Weights of a small GPT-style language model, trained from scratch on English Wikipedia.
Size: 25 layers, width 320, 4 heads of 64, vocabulary 8192.
Each number is 128 + 24 x the weight over its row's rms, rounded and kept within 0 to 255. Layers, rows and columns count from 0. Numbers have three digits each. The size before them is the row's rms in percent of the matrix's.

# up: layer 5 MLP up, 1280x320, rms 0.0363, rows 169-268, columns 192-255
# down: layer 5 MLP down (transposed), 1280x320, rms 0.0228, rows 169-268, columns 192-255
up169 080:111162129158129155141121109112124116083103172110116141094139125130146085130120106155155127141150130127138123099110107164104130176160099128128126134112134098154144099178149130129076118159156158
down169 070:149110121123117107125134149169112126185142075147144133168113126130111164134142133109095126118077135135123116142159133088169134112119135147127116109139121152104141147061111154136188127115104102
up170 105:068145120122165123131154107116091135098158153132112132112108141120089147086143171169139148113120157107123106132091125141194117115138083117149114117130100131148151132164107118113165125151129115
down170 131:160116124129088128106123153154161127161106100124130113127139133168148106165112100085120112145138093146133170117169118097049155121104171140102147155128149114115115138094145142124110150113122132
up171 089:144159138095120105107116124123197112129122133135126127086120109173109084115118119123110132141113141180182109142077137149113137119082141138114133120122107135123148107130089138141175134096185116
down171 094:108081095171120146132140141138070153133130129115127126163126162074146164139117137118149125115134131092073137091181109100150121146173111116143118137142134131129117142133175158109095124148068124
up172 086:144146083158162148140131137124141136173112098115128152149135127133123123147128180148131118199131134172111129132147148127154133143190114106136140137095099105145156134133162126155113065102132138
down172 081:111102170103087095109126111146117136091143162135124102119124131133130126120138090111122127068128118083150137125086101118101131114103154155116116132144149155111095121119099144106159172155123119
up173 072:117145101138078147122131165122120176077137134127246142136116129133115139128084138138102120143147113142111129154127150129119162110109099067154088127125144130093142160116153133188128141124118124
down173 085:138124146115157119132140078117123081169125100118059132120149122153141125132177106105149122104124163136143126102147134127139091136116154170108170136152125125160129113145114075080136138133167148
up174 112:134163099124105138124116128136091130126156149139128138141151117102147068116148156152098119111113133146135099117151105164145104127142103151103122121119114089166108111125130122148115086150125176
down174 104:111108151079099113150075123107125122144113150126125148135121144114123128138111096105147112103153170122074140130167121090087087141144149137113124151126142112133147144153165182109112138140128086
up175 090:126124149139109106144128139153127121126079169142127116155116084153149097089143113126104151125126143138134133138121105128115143160150183143088149083141081167104113118118125128133142115107137132
down175 098:140117109115139143146125117092137132127177090123122144096133147081110157159121136116148113131124101125103116103134163128144105119117065123158106161097199078135147152140138151123130159147109119
up176 073:141091129148107122116143167160140146065137151127238141136127119126132137121116130150079135124137096152107140157137131128123159122147122053141096144082116147096124140138143154155113117127095116
down176 088:124155139131150124123138082115128094183125095123055128118143127154136130142150124105147115112127174131130144106132145116152103143125149177117160146178128131168133113134132065089139162124158149
up177 102:132132131126071112151155100116163118122140126116127124112120082145109180133137136106155135177124155110121150100113109087108142121133134126087144102082100084121114163153122136114049138125114134
down177 090:127110136128176139109117143117115137140112120119119121155129200091129100104114102161122149080128108156125104160125154153147121120119117129162112138167129182115122106133147150134196143145121102
up178 104:150146069142145126125169129085122119091147091208130116128118086157189167076131136134115131181127098147160117106161122155115106119120156135116114112141114122107119121101096129149101123109121127
down178 105:116111188109117125141103117158135142166100169069127149132125147086073085154111095129142140080125172120122149165104154114139136137117115118139137129107151141135146154149157125099180133115143110
up179 181:104161171106147122108108119140141074134118131110143128093071161182131164096090093110150169129126150136130129083065095126106139132136142111138129117089121114103101138118129137123125120132111074
down179 298:125105101122123112131137136119096178128143143150122120163168100054120108148173155134105090141116107125138112177193149124125110125143127148102130149142110129143145121160130137134118118141131168
up180 092:107109148091120130170117113098110124121107121127139137113069125146111114056098124132146158105144135141145076127118149104114117127117121122105122139138163119118132141120126125118142147143138100
down180 106:154148115160127115089134139146154113126162115110112113137184119105132135178157126112106110166113113133116169130140088152159132134110125135165140116125098141151119120129122152149121120122117154
up181 149:121142118136114099105125117108122145122097154138122092095121119105107145114173102079141141135144173106162099123144111182121128112100104122144122150177144109160148156120137114107112138155145089
down181 154:149110161118105129142149143142135123144162118079126137107102126137138135114122135116120115151090101150108142090116107086109113173134119133127130133068131165112122150139127136144132130143158116
up182 092:087187145096127171077105140142131106123134154108124146121067184102112163135146074072144135119101124106152123124084141098089155145103146114137103118123132078120127123141115128122119094111110132
down182 073:159061112168143093148175112106135151140123080139116105112182126175146121150105157161113114126147125159101148153190110143174096115141095132114157121127131172135125144126127177150121166125136124
up183 080:116156189144101124145147143089116139103148158123110152135134158078110153114117115102134123161121128114135092113140101140122163148137156164185137154092117123132150155131143152150096161138127110
down183 064:133096101136188127118134121170154127160126105145131099131113105164142095152150146155108143098129134156115133124104145117140125088119113101087122097175147125112129109107126115104137092122138154
up184 103:136160097127076143148084137128134151134115118143128122153132124126146182155108133139071151105121128152132095179140152121136131160143131104129133048105132159139067117107131149141139164142108123
down184 118:090088148135176137108159113111115103132115128113127163108136139130116076102136116113187107147126146110124167073120113149111140103119124152130125187148132102112174143131131130133128083117149125
up185 093:145092150153122085112113132110108130160103141147143106098161105140206134112138157136123156122110124143132123107139158147157107131153137148079127131170121124090075178107137120158126118119104131
down185 081:118166127094123159130133119128137120092129120110118146166081136117075123128128103142119107149147140115127104157077094117092147123110145103171136127099146160161140095152121145113147119136159120
up186 095:131231108137117189099143112134161115120126125153136148122063130115157164141141111098145120114119106150130160157114091116130137109100144125148120080120118144132150110126120157110094089108189157
down186 076:127027141105133082131126150132119119137138116114122092111166135165105115119088143137126143137135144100129118108135162129128136136136097115114129167123118088110120141109138114138150163131068096
up187 102:106113162120105144130065155184105114143155143138148126090132132141106170092147140122119131102120115122132151096124123171104137110149164109120140112124102094124120124126123135136124132149098109
down187 099:128145103128136093145192104095134132106108103115121119175111106093148076144113127143151142150133148120135097158122136089144111134115090147127121140122159165119134138137148149125133127118157127
up188 101:088105134138108106161117105110163138129096180164121129154142132169146126151132158156167132125140118081131138136138085171132137181105132128124134114121115127119161128090132122139130117107145103
down188 101:161161123099138143092131152155110116133152085100127138100105130077090126110121114101102133125108133162150121122142152084125127078149115129136131132135116132140115137166121143110136131140109156
up189 099:138102132206147136165088120096113113130172082130130159124136148114163103110109107147118127135141117131134111159103105156127110110078143153113149118135090131124144141105081136149134113115091127
down189 126:122119131045112132108147130142128151130102189129116106140108091164109126141143144124128125132106135136125149089147158108104152123152130110149112127121196118138109115139184135112126135156157134
up190 070:135149143152104148151132108141127126114091127135128097135116138106079117145115137133131115139114126121099075088144130145123117179169126118095143154111128117138124135139149155121149109156128117
down190 057:125129113120151107122128160108102122155134154108134150116155125140159138104167113108122147105148126130147166171111127114129127098089139146125108102132131147112140111097137110144090170104144145
up191 089:149127092104150136112174119134127136139104178101110126117111152151100060117100117179108137097120145182150130118137129119112109153127122139106124104119121152147172133106146168126180119139164153
down191 091:105121160151097118141097143118134121114149065132147122144150124114150187143171144088160131168120134073104133146109116137141162123116132121161111137135129098112101115154106098129097132128079098
up192 090:157160116131127109120108113129148156123140114096113130125077108131148171108122179132152095113143096106106135135125118128147105170119124121070145088137102128107100174114123136148167136151144156
down192 111:104104138146127136146140148132107104125125165164149111139187143128121085126134099121103146140104150140147118121132139120114153099144137143174112166120156113145143083143130111121099126106123109
up193 090:080156143118127141147136152161104132125146129145138116113116160097161123126165120077139104108134136123144128110097102098125156143110096127094118112143086091112080137144108135095069152108130177
down193 067:168094112141122115119117109081153119140125129104118124126146092140089129123084160156136121136123134126101148136140133131128084127127153128129127135110167163140178126113140135130189121129129075
up194 113:155122130142092165140122116147105171135152120098116128162060136114095120082194145175120125118118143093109153177083140130144160117097152124110141110125065125124119139129133116130100120143144133
down194 111:104145127085150111110144141113158079120104125148143113097206115122152111154075116071139131135149105140162102085156113121111112136164102114147103134130177165144152111124124176124147135124105122
up195 103:133116139144160100174137113109110113132147123093120111155145161133098072134129150145112138134141129134121098148117127118126193130179128130135121192192165166150173105156108140133122124191120164
down195 118:117144115121088154083130142144127156128120121165127160095130104127157173137132111115141122116112140132138150118142133146121076135071114127123141064072099073126083151100133119136141137095126096
up196 097:160157111175150114150137124142141149116135164139123148108095098143144126156099158112128107107139113115140148166173085147119125147086113131125112138124140105140184143077122141116125131113140115
down196 104:093116121072100144105125130135109107138124093131134108154164161130106131120161096128128127142117153131132108088099170112140127121172143127122139109137133141110088104168135124133133124149122145
up197 117:150147126082090089095109131126093115145152103176116104164128106111110115111167123104139138113119115071150120132121097169112105106146113158097133176145133127125124150144119155161096173184097106
down197 110:083153117131100116100139108123123125155126101092103147088070141142153137113131135098115146119116145151110137137139124139090120148115138122186163149103140126148142156117124084141151103146165133
up198 068:103174129171144156148144174124123157123124140132109139136133140124120122166134139111160125107163132079130125154131103124063143140130166118078122110085078109144124127150145143108095123133128182
down198 047:130085118090099114106109098147131106126142101107130116120117136134138118109112132136115116141074136192105137090115147136173133114120097139169119136161190136096151115118118116148156135116132072
up199 105:147147129140107143130077141160126138144084120118126113121136097111138153109118133046141168152126131133158136108124128105134112171140116135160155117110118141123146177137101146140104116151129182
down199 078:117116129124157121119146124081129132132166130144120130157115137109103111134164136194115101103120133145105136159134135147132150104120153122090101148148154106142127111111152114125181116113129095
up200 123:134110107167093124167149120146109129137116121105135115118095129121174127101170143134103155097129114087153065087102106162149139110145133139160160128135099092139114172121145146119063087133131117
down200 091:169132122097130125074113136141171149156154155116122118140153133144120088145120088083120117176125124162089194138140120118088103129153092123125107121126158161119148151123122130121165135099147136
up201 080:111130117113155105136118124101116117157119108125128090151145134114093082115110168130124144099134142131134098115111116118171127154126110095071133164152160144133136142127142127164127120147112133
down201 057:156135139141100146141152133156128112114131153124115120104107148162152143143170114143138130120100100153123132123119123114088138095143146152200132098109122113097130127141132153107116141111112128
up202 091:105152165198126153092124124138134148144134170136121097118162161130108139152137127123141128108113120129138148100117140114119110098134178132100143125094067144116122173091134112147139128135160104
down202 096:132109098057124117161130130130126100107109085112142153153099105134165119092130134141115161153130129134104098179127116138142148168140093127149110142144188104124129094161133155119122139113111138
up203 094:135124132133140161165109141087083138113142145082099121083139119158153135141095152162129125138142087125161139130146126169100118153112115110120124132105107104123149159147146134128153128108151141
down203 096:131143113130118114088141126158158115144114114172154147178115131095100116102172099098135122118121156135089120117123110083125148096137151142132120111156146149124120108113086135150091119133111119
up204 093:083107143089133122156141161119145136159115154142130099079085068157123144115116122132128140136082117148108127104142129120102088096141096147126099149096128074141167096153142118110137106165151166
down204 079:150145136144142126105130107146114114084140091094125151149168173115132106140131128111116128120150138110132133167136139131172166129099130102132145116144127203109073171092130152159122139135106102
up205 093:069143112130105141164152130170153117084098120157114157105136147168108081145128116084114117123129134150104142137168117127085156112104113156171114106121138111165221105147147159117158085167152083
down205 106:166106144129147158107109114097122130163156131094134110152128100084160163118122132165153130114115123098175115127112132128157101154156134098085139142147141152095050149106129090159102165130110179
up206 086:136170116104160077124111073108128098138136131142137132159142130111145163122137132173152099176073136133136138096067140145106111126192115104125152172097121123127122100122103113139152104093180137
down206 076:102074119161109151117142179147118175124117123114123108102090146154117097139113129104098146098190127105114124142197122099149146115077148148146101080153106119118139149123142145129115147141088108
up207 113:149130118107135095111107145080094107113127168159129136127086129118189142111095115130152122138113146083175116118123129139112106127145116116098120129111142095165220205126090125135152189121134097
down207 120:130128130142117141142165111173162158137110098087116105150160137114088127161139146115091145135128132161098126099125111136127150137105140140165120145146124179120023078140175162122094088133130141
up208 092:127142126146126078163117161149105143147115123093128121147135114115100145173105148135115140108116111091101103128112131133127125138160146132099137138178067147125089148135116139147120118129134178
down208 081:127109134108131168116142086100143130109134133160126141106121144126181113104170125144140109148132131163143129143140135137120131109117118135143132115069186091133165114124138110117114140131112086
up209 073:108145138120162117125135062140106076185128138120030134107113124147147118118151111111142112144095166114153122112116101132143106133117125189111184114159132094142147101143091125090126138105135134
down209 086:140117117153097130138113179140140167063127147140195127133114145092130149125110150153093144140165081134104116134127139127124155132128110072140084124100106133086119159116139136160126110112092109
up210 093:103156159113108100148145162163148105109106142119144164135118120115151193115162121109119124136126163127119120100087107091104152139134105134121127082136144074117091078156091140119108132136121143
down210 081:122126116129154128113129086104114157150155136122111095114136139139112065132117141142135120106122088113128134164152136166167113111132140115138125173119119197138158181090159136144149129120144116
up211 091:158107125104113108172144121154083118114154191155143127120098118090091115134116117107119112127149118125126111134149084126082127122106105131127144107101131153126154161137115156130120119137117106
down211 097:106141115143152138118123135113162128138112065096116121134159135176161144132164121145138145128107141127136135109110175129175121119143125141119111130156127089121132098133142103114137141118137156
up212 133:133150098129112162135163124124118091147144130126113112157106165108087143140151119145119152120145128160144114102116096145093173114130172135113125129108133083156132131115126145085122114121103115
down212 087:127132150156124155137144157165110134112071137140135129145183085101151151103157105130136134098081123102136105120088157154168090112114116153111124161121110139142090117152093141158164156132102143
up213 094:129129111112148089125108124138049127116168170138110139119140132146126122098114114134126148123119129157159139155129154121106125163089110136140141100121144155125129137126102135134210156110107125
down213 100:115115134148107151134137127096192136131101095123153128130093105122156130165139128120122099117146128109100122098107089155152129083132149113109115159131112101141146139123145121113065104148137140
up214 091:077184132140137125197122141142119108140145118120120146106135134131175130108161143102132111132088116147141135100045122139098143120121113122142116119108160089136154132109093126126170126144120139
down214 093:157070128106123119060127119100132140118109140127133096136116140128069129133093130158120146123170123109103113146219132117155113144121139137102150149144088171114103119139165153121098128108127134
up215 095:126105123105122140156128145123122116130143161103143102180096171105126141117175102131160172110108109143141119104165165098116127129104127127152146157118133111124153142165124138149160144148125081
down215 110:125172127154131124104148119142126136124113106147122122064158093155140117139094142120081099137148141129128152154089075150126138127135131123094106094148115134126123118111141129112096112116124183
up216 090:128182129144142153165122135150145119118122099123121115125094108145094095109133138106146114120177078082130128107134063120123134145144110140059119102110144126150127090134155126115121127168158158
down216 083:125072125106118112104139118126115133135132167136135128119160150114165151137119126132121115134039154161115123145131194128122114128117127120213134133145141123093152144124110141140140146109107100
up217 092:130177118108097112119142131130146120116118146088120122115147149139166157116131130148147117145135114110117128121103137133117119130123116125068121165115116112133134129137146115133095145138141103
down217 098:132075133152169137136124132132113129147124110152135138134113121123104087119132132114105159114103140143133129132171115125151125134143143134191133086123132155121126127121139154144160114114122142
up218 087:091105150121144160111102120144138131154124099090140126165148150090119168105113162131145132175128116103138097127091167154162138106150140122092145168120123120111088143176138118130092119077134098
down218 094:169130107161109091160145134105113141103119153147120113106095106168162057128147105125105125087125131155101149133189100105098124143116113135165107106144141121140173121098127155140133136174128138
up219 091:125152122106114122128083176063077094127131174150138142117110127134135130096131094157159088145116138136152126119156117132114130125191116107146129097122117149147172125106162135148152186172144101
down219 089:133122132130148133124160088210164173131140088102113103147149136121113126154108147097079173142129145108116137129094146118146136128072146143101120156127128114097090145141096151112108069093111156
up220 103:116125130087133122163101118125160101115069124151134122150136139101088092112143159116117121139106119196117112118158144094102134108113142137170115127170156146149160096107141166070080126140117089
down220 119:125132129185123141111141133119103162140173108093128097108121100156187153123102114122138138101163136049144125129105108146158115166134083116089133127105112098115106145152123112197171123144151171
up221 103:125122114098142112153092157111099116146107100134136121151126102113125142125119148147146162168140124128157140110072114145118125161118134118110150108105128111102120139100111136114091157133110116
down221 074:135101137167121106112177110165160123118119141131123127129154127131141102121120124127092090098091134129119118111148150132155104089142137136152128147138124151147133144144138148155134102149126145
up222 122:107144118110136141141148138107133114116110167120140113119075147117167119151124162092155192148134128126139081109144088179148154152121133129155139136096102097124117182128105153133169110092147110
down222 150:097140135156137165120140109204129108141129111110120113095128145209134131103123158133139126118081131144102147118099128082138124078128127137152131153127127139101096119096148134114127139107149137
up223 093:153123126137172127113122095114125129117165114100121126129131115116162093130130102145145166146110111125163074116102092173152088143109153128141124129138126118108114126109135144130141083111085140
down223 107:096114136126087130153141157128137136153096150140135137140114142149104157133128149126093099129141157131098170123123172113095150119127097149104150125109119143156136125150125107125142148147175118
up224 126:166101128130113144157167126065101131134132131135123133176126089137122117150143161151149083098132176140133110104153113137127151097123110147093136144126123107141142130133130126106128158150110109
down224 108:085141081149115128140123130157123126134106133135134112107113082125140145119174138152133141164103110114134123134120111109126104136145133140150128094116161119125181131126097154131131074140132169
up225 099:149170119139143122153149115096088094131109150103129133137148135100097118182132113118105145103107157117110074148129110160089121145114152130083131133125119161123136146135161122145144092138121151
down225 105:103069117132113149127121132174150174117148117161126127109109118171162127085132137133139117141141107145133184099125149097145147118138106134163141125130145082146140093122096136101108172111133106
up226 108:108172145109120137129124120130133141135104115102110114083115165110116203146061130125126126121150100101125108142129128139147121130161136146147134140112122077117122153063118135130071153116142118
down226 090:143079093142126120118116140131154120128146134148155133165162085129127063117189144141127125120102139125128127095095117111089130138121107112122123127132104181136101120160145130123161104140119154
up227 102:116142144106115089141089123100111124123123141099125106117148189160081097096162125138147127127128154164156074110126156167147131063090167136105132169122153134140095128079129146119151157146124144
down227 068:162141141132091142115164121112167123132140126156119128140124094124140149146145127127110150083136116122095124162119105123130145177131104109155119080167139117123130132156144140118120132132131085
up228 137:159126196096126144119106113112130134125095138126143097094122155154123096101075099120117162105128131157119128102105109155137149157134130133139130146115126110107137138179110157124116130124096121
down228 131:107119081145132127134150137148123125136132104137121147186151073100137146177164189139140121155098130101159120168128130105114110109131138148082120137145124148135114111078154118129146115155138115
up229 097:108195144157117135087105118115158143101096141111115117100099108137127151101081162139150125160131119086121143132150145138145073138145132117125142142119106106113133098099131140132142152077159155
down229 102:129050113100126113157144143150105102158148117141149143153157153121116118150184102124116129099123130165142107123089096125119176125108120136123104108128143162133112153147124124124114118150091093
up230 079:082126148089139106090138117120135139131112130157135102112122089100140134148121133108115107107100116135156073079148129141120121074096139146142120160151150154164172071141159133097121120124098116
down230 057:208119113144112134128105135112163152125133135120118141132128182118111151146135110131153148118141097107136121153129136122131165142111100116120114083103152127092114163111129145115132147136120152
up231 083:102167106113116128107134128111148144136116112098114134092103125144139176098132142153164139129168121118116138113070148154160116161195134111055116124126066129122120121130194147143148130131143098
down231 080:160085150159144118154147129148099115134127144141135106177143148099104081163112129114096123122067126136145123144185093102108122088066119134195133118119181132129139139134072118125108123129112161
up232 081:087155115162094128126157145196171135111063122108119113128108110124103130114133107135147112140134098086127142125121096170134131160144127161086135083133102089142146124133155139118119098174152136
down232 082:181097140104152135131104125053098123144174140132138128133156161110138108114137164111105154119102159177115100121160157096117110110114120110147121186118150156110123134108113137136151162120108127
up233 081:112116106113099144187128156159141121114135133138136147124102119138110087133148108120088151146118075143141104123112128117111156168125151144099103108122139150110162097112115135097090155195129101
down233 079:139128145119140133076118100095109130133126110101126099139142126122143141118091149134176112107144191138106140119144125130142108114129099111148150134138127098153107162135159145162152083080147136
up234 098:114144159100138122109091143122116117136137137121163104117114114100068145125106152126118116147088146098164126099109140142124096101134142130131135135093122078141133139129106163137126147112148129
down234 110:133116128129090119136089192132100155076126159147193149120096098119131126105088119151088153142129087132116102116117130152118143156159135085132094139107121099109142135127135185150111132141104146
up235 095:174111089118134147152121124172118103102148120148126110107100103131141154110131099178128148133157131159145111093120114127118140121095145137097160071120113144124079087100108118137146099102094207
down235 104:102140165147124128115137120096146125146118142092138139142134136111115117134131160095142128121073118116112140169101144132128105124141108124170099162146141098121182164175147136113113160122140038
up236 105:090167132167140114160151125129106120137143148108128112153080106119145121138088106148146116165093097064152103084126133160037105106160128105170103122088119128139148119157122132122186158141131110
down236 069:142069120109132131115093148088153153111148123149118134108157134149096125137151131124088125103114132149110159165147133089175138145099160146119144117147137128142087153128127129123105117120140113
up237 104:118148104121155141165121113158120096119089102113138096184130163102141155129160171200128097105131161118128128138140147160126146120116099136117161122128114074097097114126201113112125070132109120
down237 105:117104141142120120103140142103124145138147176133127147086115102160133075135116106073107140136119088135107125108113108087110120135126169131150102121114140181140170143127069170135148165135144123
up238 088:131130145175138154155162163153113146165138091047132119163120127087106133150127160147123115153123110101130120119108131145113155157115142135120124159096128097151128126171121129105088154099127144
down238 068:112105113095112107107111117117138125111145153206121133071151091139127114103161124148116090127132144138126141146158123110127120106118125135111132105153128153115138119097113143139165134139118099
up239 097:117147089174111159139138145120157122134098129190118137111110063114194107125145109113089139158133174146127118116169143123114131170135171127143116125149107127119175125111167139142094094120110116
down239 109:138103183104124100124111109128111134129164113067146115154151186133073136130125136127177122115127098134137128143093091143133130120110083136122141140113154128134080130155101122111151122143146136
up240 129:143159135141141102138135146141129103148099156108130092128075138104133157116118151115145133144096143125134085112136064144091142139108122133098159124081102067122092153124145179113098133124099085
down240 058:086122146100137148120115125113117126095163100162158137107128142144157143118112116137106125113145135130100123133108121148087137125159127120148103091152136153134133118112123156156156157108165095
up241 081:163112099117151122141087138049158127111183166161105133131111099144155107123138107131138107103157107145172111193134149127108141152097092125107121077155124147107156191112131103140148160153109104
down241 072:096150153131090126110140131202112113137090099121146109120145148123097134133122132122123151140091148130085153061120086121170120109150161129126134158105135124147122088154120165139125095111145144
up242 093:148119109189075113110112123130174111121111152145099164138154117109133150069182130142123158133146122100115147146163117108159116164149082146087185095085109107113097130138179148142100119113141111
down242 088:101145160081192134152143123141079153143134111112149093125110141133121085162094120130120111161092125157141115115094142134099138098114189116170074160156150158130173135111092116144161130138127149
up243 099:152081080136107129174149121147134117111132134104111138104090115127137119134159157170100158107167109091091144122147119128116137153085130146093122104149108135142099104132066114115128102121088152
down243 124:126170177118142132109120128098129143137124122149145120161151136112129131118092119076158108140061134154162088133114136129129119111160116122177137135109170126097155156126168149136125154131161113
up244 124:128099143136122134111142121099147109130147128114130136135119103134165116110139144152123140106122129099078142124133131166181161114111121136116138133138082104131106102137150114120108154165138171
down244 195:130150101114136134136118130163114145119119118131119125116134168137089115135117126113127123138122115161173114124115128093056104143152132128148108131112174158139143155117104141138150118105123076
up245 076:132137135104173106144135079124116090180136120145017119112138128145114108151145110108141113103119155107162124137122119127147116145104136189112176118137136118163125111142115098094136153141146148
down245 091:119116115160082138133117162146141174071122140128196133130113138101144148123108147151091145142167089147108127136125148128123156135133125077150088138105105129088125153115144130174126104112103096
up246 111:164151138108129116174156129118122160127127137110130125104144132072082126147156158121116139114126145165105084116147077162121111168162109150086146127154094112143147111145129165124113111136100164
down246 072:104110142095129155139111113130124108151138135083139152082107176145130122132112109089160140112123146132081116142119100132104123160133143119101142161119119112093108154143143179122100120153115098
up247 096:118146160110104117192108126140167114112086130170141096115121103135102122099135114125105131116175092118165124141130112162145095136133135130101130144145116116119135082146163137153119122125162097
down247 108:143128094145150128079139124114103125138160119085111163146137142120165129153119142125153153139051162146093135119130147100104144117113114136164130104109159138131141155109110123104140141147111162
up248 083:163128109145127130145103098144152157114113136128113144157100147124138102118125136155109136132121106130138121140167120133141129101138119151110131147148152160120146120090137131113129193149155096
down248 075:086129166133117128133157157092095099143135138121148097083170131124116129135139097099156116124143156129139117115107119103127129169090126105119119091129103097134114148153135143138131081118113165
up249 083:126123130157145158105107160097106143140143123142125088102137185123129082127123101066130145151108138163174128086107142138152135149087170147148148139069103121132124110138124134119122125103124101
down249 079:121122144087106117135131091148140113125123127097136165168118081129136166116130160176122124118134134108095122173128118130105116112160094099112108121182141130119137146109140137157133105156134147
up250 096:129126135079180101132089117139121152122139157105121107149137148171193198118133172125119168129132115164129103125107133134141139184152116110139134111129140152119101136116120124151184094077117131
down250 098:121134114174081153131152135104137096138118103153136149116106111070071071143130101155150079122118148086129158121123115129104139072109151140117126153113093098134148126138127142111097154169138132
up251 088:155116108155085147131165123132115112113131127099106120133095128122149136134103131158141125137108140111123124101079129172147123153144128170082127099132091120113104119105150144101091113084116148
down251 098:111111145101175107115102121116149156151129130141141138119157124128117108111165133113096148141131106133120128156188137104112139099123136104174131158103167135138144129142103112161165132148141106
up252 126:141119136135112100149139135152140093120126113086125109118135093118133119123139138103129136130126119128174074103088136162138091117116140126091124102132134113155153138097158145112099120132068143
down252 080:121134103110131141110131088086120148167134141137131126148137141121102120107140125137124156123152153121116139190108110123169147176125122104149139139162141119134077122104127164130123119149179070
up253 084:079125123165135100123151138122159111126123116102147100148123070102134104102080132142169151186123139110125107118087131167151157130085156115115133137120126104107125125140143128119136140114096153
down253 082:157126137080110131139111114123116132138124133140118146110128174152122160139181114112094114085138118151149137129143101098112089131153091134150131130148131151150101155116123132125137139141141119
up254 097:137092132111155120144115100129140112121131134135098119121146130122121083159138141128135112130136093138106136127101088149061126162096192124143106129108140141141114133111102159124146092110110127
down254 125:122162118145089142118120155130121131136131120132145134118107123143143181087124116105109148114112153119158122116162172106196128094152054132094146123142125120106140115155162101141106152130137135
up255 092:099105132145113113144147118130133118159121102134149091108136161069112114083124087117125107139156140178149137087075162165144124064123158125132119166137132113119143138119138140144125147109116121
down255 114:133151133118130148104114135120116149100135145131114166136113086204167139160135155137129162129084117084096109180166079099100129182148115127131147103125121142133106109142121116107137124148150152
up256 102:113157131142093100128139132172162131136140138061126124133097166089092082117157090106100117119122145132147132116160142110139123142076125139169122140115112126137156120167119135120125149114112123
down256 107:125116110098157169130122119089108130118114142185134118107169103182174167147093151161149142132134102134118131144099118146103147098177111114084126105149140121130113132097141129132117137138157153
up257 099:135131193178105139176147113122109108121123099107127092120163115099118127101142127156128151129108132123104114094067138116117134105083115120105115154122097084088108130159105114130134120113126138
down257 109:128103073072154117099112138123152155133116179127131161129054128166138128135117133114115119138138127137149142157187117139142128161177142136164141106136157181159130118118150139108125145141127120
up258 107:149116116147085170114126130098096138126097174091115124130148183117123094112111116143122149124103107153170140105088156139144127119140158127161117139097107144109139137122131129126150112139187122
down258 145:097130159125155100139127122159151125141169077144138123112109076136115153140171125126129127131158159120101109165159096097131131152118107123074132123162115102146116133153136134145114141114059128
up259 087:108128166123107109139142154116166100128118136124116164113123173130168069164115118103123153104102113125060103125066103113121155132093094131130125169114097138118089110085147139147117095129113170
down259 058:153124098128137157116101088145107161128146108119135071132131103143098158108116140135103111145138122125183151109171149137150104118170142124143141106122170100112142179150117142121131129125122099
up260 119:157151133083102117136110169155106144131134136110122130081137147084165148126142138131119120109110126144140135107097123149122113116162146127086147130106110107121114118137125137119117096159116094
down260 092:097110159118146144104142103120147105141140114154137113154144121131148085108147097136130141148138128114134125145145128121113125154117138128148131146132148120133138179105136158133138130069147133
up261 135:104131118146146153140122127103142147126117115155147092149117114086107148136080161137142108155098120095120132145137113145153136181136103127165138113141133124142107100099113136133129152168143165
down261 149:112119117123136121137129128084104154126163138132112157108127097118113116074179151137133103115111093109101129136176084151108125095122129151111146107137107117183130164127138132139146108177095164
up262 133:118150152111115116119082129146146156158124126120129092109121141154144151118114108082138098142130123102120171130162116126125130119120122126128126137127136122112126112149085132130182132076172120
down262 159:110095122134142145137170124125105095102124119131111179138112115091110103125152156174107159108101128118144106131078145129128132153124130112138137116141124156153134133095143123139089130181099138
up263 097:116158138164113127149149138133126136168107145109138127127100151081127158124112118084135136106139118104124132137098133097151124113180116135102148135120073144112092162188108120147109177083106132
down263 121:121104129091147131124117123138106127088146116139112118124161094185146110144155151160117126137109122173114116133146136151108117139093145128139111132125185093143165124077149139112132113156146135
up264 092:140134125162148101130121156141108115152156121110120115170120113134088147169156107136103123126148121124169092111115108168070122131086153162150152109132148148114182167111081149115120096110109122
down264 086:125137118101112138135128101130140137110105150159136145085122130121159107105095148125149152119086125148089158128139143094166129115162081121106102159124106106137078104147159126130157150138141129
up265 135:141115186139124090117113139103111109135126149129146129131099141119135113110118141137134143122132113112147041075063108134110134164144101148116153127120104117170136113089126164134108125146125102
down265 114:142159162132099127150096138121116098128128122099136120079065151163135141104140114109158168129169114132132111090095103119095125173128135142093133113148135105111142174120121143123102099155138085
up266 085:107149128101125127151156127135093119118083142128158108147120123120114159139115139114116153127123112143153107110118083132124137131128113142144112149088124108103114136143143190128149106107132120
down266 059:156099088169102120109102107125131085136161119156146125104119113156159137121150089133155096114130180100123133133129097131091129119089142103112154136143135181162127100108126109122152148151131093
up267 084:120165147057101127098109158186132143157110157143143088166138131127083127140144122058136153141129097116167090140108169079129139129159131108084142111113132102149086127146136122150123139113151099
down267 061:140090138188141141138130089085133103097159082112132150099108128131163140111111130160125117129116167132064169099143077145138114116097125141156114130136119163114156135118121142111147143139138154
up268 082:128104128149083135144134202119124179068133160130227137135132125116122130144094135148122129126161118124116153136138119131137162105126110059162084141107117162116135131110140141165118107120105125
down268 101:119159130124163133125153064117126096163115097126053129122139119153132130130165121107142111106123158137132141112138143122129093136126155185098159136172132124153129119139132073098146152141155146